config.toml
norm_place = "pre"
positions = "learned"
qk_norm = false
bias = "all"
tie_word_embeddings = true
init = "normal"
init_std_qkv = 0.0366
init_std_up = 0.0366
optimizer = "muon"
lr_mult_qkv = 0.5
lr_head = 0.00298
warmup_steps = 200
decay_fraction = 0.739
train_tokens = 193300000
Each number is 128 + 32 x the weight over its row's rms, rounded and kept within 0 to 255. Layers, rows and columns count from 0. The size above them is the row's rms in percent of the matrix's.

# layer 9 MLP down (transposed), 576x192, rms 0.0576, rows 380-386, columns 0-95
size [103  99  97  92  95 103  97]
[[171 128 138 106  76 126 112 195  88 130 112 117 117 148 105 132 192  61  65 129 149 148  65 170 112 153 122 138 118 146 117 101 146 176  89 110 125 149 109  82 153 183 149 155 100  76 151  85 128 122  76 179  91  74  90 132 110 115  76 134 124 127 136 150 142 129  72 163 175 118 124 132  77  72 147  71 141 121  91 114 135  50 124 159 124 102 124 122 112 109 125 147 148 144 139 131]
 [114 160  86 137 131 129 180 145 168 171  59 114 153 107 117  99 124 127 173 135 124  80 189  99 107 116 124 122 113 148 140 143 114 109 122 170 112 116 114 116 101 130 224 130 100 157 112 126 138 186 125  74 121 158 116 114 175 130 101 188 102 188 102 134 131 101 144 113  88 105  80 107  74 109 119 134 128 206 104 104 133 114 182 134 196  70  40 129 102  95 132 200 102 128 128 159]
 [165 115 121  96  96 132 189 164 100 155 141 116 151 140  90 183 106 133 119 133 119 202  82 109 108 137 111  97  97 171 110 127 131 145 116  71 120  92 154 159 174 128  82 101 150 133  91  87 179  79  50 131 157 149 157 163  95 102 132  62  87 143  73 139  97 122 171 110 173 141 113 209 152 151 149 106 100 124  83 105 174  89 133  86  95 157  75 175  97 121 162  75 160 150 133 193]
 [141 138  97 110  67 159  82 138 113 144 137  89  87 200 146 129 131  74 140 120 173  64  94 164 157 172  92  91 163 116 134 150 186 132 169 117 146 191 124 104 205 156 143  74  99  87  72 107  95 122  94 135 109 152 106  82 116 171 146 152 138 156 153 122 108 126 153  97 139 159  78 120 138 165 132  97 138 117 161 217  98  81 121 177 167 179 123 145 101  80  66 122 114 129 163 145]
 [111 155 160 109  86 125 110  79 152 115 166 143 108 199 115 112 101 134 133 102 112 107 210 109 154 194 203 168 115 145 117 105 121 140 143 181 140 128 206  97 110 136 152 137  88  89 169 156 124 101  56 116 147 121 107 171 123  92 117  95 123 139 132  93 115  95 109 110 120 127 117 156 132 167 131 167 136 131  84 146 109 168 181  53 124  96 144 134 190  94  95 109  86  94 167 140]
 [138 115 163  77 113 130 103  68 132  75 188 160 157  87 105 149 110 161  91 119 149 128 130 123 175 147  96 164 156 114 125 145 126 202 180 107 101 138 125 114 129 134 149 109 159  82 158 119 168  84 175 123 155 121 101 119 104  64 127 197  87 130 103 130 139  94 168 169 126 168 109  96 123 148 134 102  91 123 111 183 110 107 117 131 171 122 160 148 146 107 101  89 181 138 156 133]
 [ 76 115  68 102  60 112 121 126 190 140 164 133 199  94 106  58 149 119 140 177 142 124  69 134 101 118 168 114 143  58  75 157  69  90 135 115  80 135 132 156 146 117  75 199 134 109  96 162 182 108  99 157 108 184 130 159 102 152 109 145 120 134 112 113 101  89 128  99 158  77 132 152 151 168 128 121 168 131 110  73 150 152  91 143 115 145 125 151 152 182 175  85 152  87 155 149]]
# layer 9 MLP up, 576x192, rms 0.101, rows 381-387, columns 0-95
size [100  93 103  95 106  91 100]
[[ 79  96 138 151 100 118 114 182 132  78 140 142 152  95 152 114 141 163 185 201 131 125 126 127 150 125 131 107 176 132  95 136 139 139 108 140 141  67 115  88 127  79 146 176  96 106 131 147 159 165 101  93 124 139 104 141 144 174 120 110 136 129 155 161  80 109 110 155 128  83 160  91 179 146  97 167 109  86 133 155 154 163 162  93  91 119 185 148  88 169 144 130 125 139 133  79]
 [144  85 156 141 141 100 170 163 171 123 108 150 164 114 161  92 130 167 117  84 134 181  86 109  64  95  41 118 216 116 114  74 107  90  90  70 179  87 153  61 101 117  78 153 115 106 126 139  81 147 123 128 136 104 148  70 177 135 111 159 140 159 140 112 156 166 131  99 115 115 124  97 135 123 176 103 122 140 175 112 142 166  54 121 155 133 146 155 137 177  92 138 135 152  63  97]
 [155  90 128 111 124 159 128 114 122 123 146 165 115 143 114  93 127 106 145 119 190  97 119 102 146 128 156 132 155  71 136 150 124 202 136 108 166 115 149 167 185 175 114 155 182 132  91 108 163  32  85 110 127 137 129  92  93 162 139  82 121 111 126 187 136 110 115 204 133 152 108 110 157  95 116 131 122 153 123  95  82  73 109 159 131  77 103  99 146 148 129 135 144 151 190 130]
 [150 131 130 162 159 108  49 135 102  99 141 133 128 171 132 125 116 128 121 105 106  97 114  66  97 200  85  94 121  72 179 140 108 141  96 102  98 120 152 131 155 107 111 118 107 117 139 152 146 107 113 110  98 167 150 123 192 154 152 122 101 102 121 186 177 164 193 148 156 151 116 127 109  92 140 214 131 169  93 157 168 146  93 149 162 116  94 150  86 116 162 191  82 174 105  87]
 [143 128 110 177 163 163  94 134 115 105 144 143  81  91 132 128  92 178 201  97  96  73 129 183 101  92 146 148 111 141 121  99 137 162 122 116 157 128 155 134 179 139 183 146 128  78  88  86 147 164 145  77 183  52 146 138 111 156 162  94  86 127 111  82 137 170 110 178 153 104 204  61 136 116  87 165 121  86 160 101  66 168  62 142 139 123  99 130  94  83 148 142 150 152 116 141]
 [119 102 143 103 107  78 146 137 118 156 122 136 139 196 111 135 132 218 140  69 142 142 117 104 126 169 141 152 140 101 133  83  53 162 158  70 108 118 103 145 151 130 140 123  99 175 195 124 144  68 150 146 149  83  99 131 186 143 108  81 151 145 127  98 101 140 127 117 150  87 123  82 142  70 134 120  69  86 164 121  86  94 183 140 158 108 109 147 116 166 131 136 126 170 120 115]
 [ 60 108 125 160 131 146 138 130 118 125 117  70 130  92 143 152 133  70 148 154 114 116 120  75  93 159 111 151 156 134 126  92 142 132 154 206  93  89  31 131  54 176 175 124 154  87 125  74 115 155  72 156 106  99  96 171 172 159  48  89 124 105 133 164  84 139 107 152 133 122 191  94 139  93 119 149  98 168 105 146 116 134 102 131  98 168 170 142 113 115  94 140 113  96 121  99]]